From a checkpoint of a small transformer trained on Wikipedia: RMSNorm before each block, 3571 steps.
Each number is 500 + 40 x the weight over its row's rms, rounded and kept within 0 to 999. Layers, rows and columns count from 0. Numbers have three digits each. The size before them is the row's rms in percent of the matrix's.

# layer 2 attention query, 96x96, rms 0.23, rows 51-63, columns 0-95
094:518533490553539457507531490509548526531480518546462513471517460531480560512499472495427499445472539493593446471491471530514500372559530467474441478519551461451421473422517421517529521491509493549507496503512539490567489485575475500533455485486470467438560456534514540514546498426565485543
089:439428515439515498515517417530549549458501526498457537544497468531483493547513496490493556487459550465542473533480431571470457544573515527521460514481545473469525532533506509483554509536427504455401453517480532476485541537569479524534534442525451494406512494558532504434505529438508476571
108:542419555501508497538508467505523487552501402458491486449516468549515483653527546537494549463459534431456476464464459608471433507462543528489471545527515469525485516470514500432519483467487493494526523469485448516576555497586557479522513522440496526487464472491491480525484474523506461490
096:505462508509451421465509537528478508567578492558472544567501537478502472524514450560482451423498523531513533464466529487491623505525510546457528466480505369479537509485509521477488477489484443492510495526513555570480489486543493491499519494537487582432495483475465474413429473506435525468
093:445437517491503474473509443494466515516505532499514546478481512567499512407471505497506507506504488577489531576524438531424572455521556452519487491466465546519486508449523462555436556481574600492508468535553510554533525433524498525516415486434477479437532441487499480434475488468453502465
105:445547498542504512497520577512482490539541556568434514562539476499520499579575511468526473476512528483487443467532535447509542483508557421526482493502497560386492452393529473450507482486468550500528501515476503457517501517530482433438454570535488510459518576464482528529563509515471510550
096:481418536539461553509469516543496429470482468550526495469574513490517510511518459504505540550541490496525443476512427436507577485535522511523542551369515542548489529489467527546477502496493431496481505443443475505594571514485428446514450460541508527583484515501466484457474482467470506467
099:468473499483571459541496479554506417509501518497562490513433503533505550502489460519510470459475540493468439461468588509480465530602487465553562483497560491573497527492533519483481490564481464532441492567447464585496466568462473558477458481533482533466466484477472564444541482547503431545
108:524509492455476522482500452549506442469490495558586479605525548471458544513488413487553498467511539547566553505488491455558475497533518526461472480475494488454601541530527463509533529470495547434474415526505417552484503551452541493559497522476486517506554572504461477522446458474536497545
108:505478512464522539494500491487458555537445474481490488553484532453514518460569497509607485518544531420485522495502548472552616504489422477545496464481526462491478504544535528530493542429476482515502485530524525488490482597488585507464521479502539513557498484404483498420568490565499448441
100:515505513476463549577544495526488461551401466444489493495512592519540418465428485502526439546494432523519484548514539508468467515484488452471499496462512481520497466471498433523497566501483438504580420501470401475466446552479482544522484531521458467548557541493537523570502549538487530506
092:456462530451588469503470460490441617551559549473530537476466502495491495539436412520473551521573571489513488436518460460463494517488537500584408465458493445514480523488525503488510577507522514515459496497441529503504486491506477470594514430510457490492497529447517507544501534532501560484
102:459566546505495587571494550491490503502489515508438404498517542474504475516479514526457567469570457517504543482529559510469513414474511529528534453526474537488437496422457512533474543483424487469519431442553519517477568460559508545482530459474512527430472528472506535445426488503456455528
# layer 2 attention key, 96x96, rms 0.232, rows 51-63, columns 0-95
084:489506522511502474431513481545536501581556557493522479554556479459435497585480447481486440460504481474474540526553560521531516490483443479547437467504461515500447470546440505556496549448464494442497479495469483500551455486512460471472545538496518603526450489505444527433480496599449432482
089:477571472520516549528527512507482559495548496510510525602463606441453535452497503477494532466492475509490434530527550597510446510472537512532456515505475517484485443472456471469545626525531519465509487517527488467544492405474502470517479552482576511513490449471542469492431516512460521435
103:491484463556466451460543556597496571500480530544575539522499543452476456428478457514456514473487460545483519462552574464461533509455502499512473444427491489533473491549483535557522510532489469470524507492433580476396529450475501502453493482527478547477423506497448539468514491439517559463
101:571461498486500486491526413583557532486518495475432547472507523502485519494444548448459474528501499499542522556513588534525584475443463503474485469545468439529541539478532514488554522498489501443430429482491485467503506472535445428475505454544513468534478594490458475516573495490436424479
108:494540592503542488494457543563494482500426455520517445486526461498464505501517569549494456512579455500463475528503478501524456528567474510494516555442515492454629588552476553518499492553547432509481510438539496533481542528553560528521458507515524461512484584423497493525529470489515505467
103:530525564499485471485509448465546470536521466533492523524538513578451427535520447498393548503437566467571512513559523497401498581491465467519494499475458430565449541501462494560496461454543489506459502463493520539488479494553509490471481513500531481428481488531468446432551444543470527472
104:587582469430537470518501528502448585482510518481511525430477505507472442503494524521510507529496559591506552476533544487448467493418465477531480528413468509492504550544519561557511561478456534470486468489512576462519525527471503509462524500520534535523574503557585480490504532566491448441
096:487473450486463545504514519522507496499575495439453588561527506504397480519491536533521528505457514466466502508552409520486527511475498505477474488537456426493499539513553493491573515503465471512440526429535434438560483525430580541511485538536528491547475526532533452591443468493542538551
105:554533521468562496566546564465525413466505465552508469506517547572432469484537428469458466422569498470490532497529499497511522422452529489459451516517549420464502519448507527472490464477505438493499518482499485470485535498513531507540511387555567433543484500530489498577489459510453478477
103:482505497428581558471432520483478522463475494502425521489463464547465502552463510409497523421465462408545454524500568495496437486494484493539543471540524486538511514500532505461502487556445515501518503444519485453452567474447584407580465531475566537496516469486486495500518552539481511472
107:490446482428511451463509519548468541506512511572521474471546471484458549579477429558490516472487495477541566574502511452458521467481487456600440503521527512501511561529468475483557558471481521461513563503528593483510615490514472538507543485530512485559488545427474492492487505477542488574
097:513534483496488531491527498464484515483447535550507482566530509529469451486430574503482447478467478497544502609485544490499535488479553489557533430563508574473518520420505464563583444527485405461488413490578521552531493513504491466472575562477504543472487511543518496506494469497517478432
109:472473536524495491486433482555494519512555534504444532554583457587514518442507525452560453523558518500473458485562490480505520515505410533522492547490493529523468494524457445504478415490529565450506588511503603492553520521482564434466507424554501500506479547501512473515543572456517507492
# layer 2 attention value, 96x96, rms 0.212, rows 32-33, columns 0-95
102:491499515480570515462453435472496454410545484556463450513560587470582531517544507487473572491437536508561445458449417504501539506524514481532555536464502437496468510473514514522511482492488536519565484458572511500451483546488507522567500459468508524468486454448408510497536448539558491531
106:506442552537568470480470557474485483480543455500475558513460499453443491498534530474469558521587490472485466512556546467609511491481421503511465513426543499452607503498522527539491509476493472452425493472487488544471570524489411468506438535514492461487568452472528476483448485514442479490
# layer 2 attention output (transposed), 96x96, rms 0.193, rows 32, columns 0-95
102:542483515486511494494519533482513500452486474441511437564431546461504547486495526461518563532470430528506497479531475527535545476563473434508525551548502471480509551486460469552498475517548423471430520508510571447521451421451512537492543534479527492592573531407492480438479574511563508507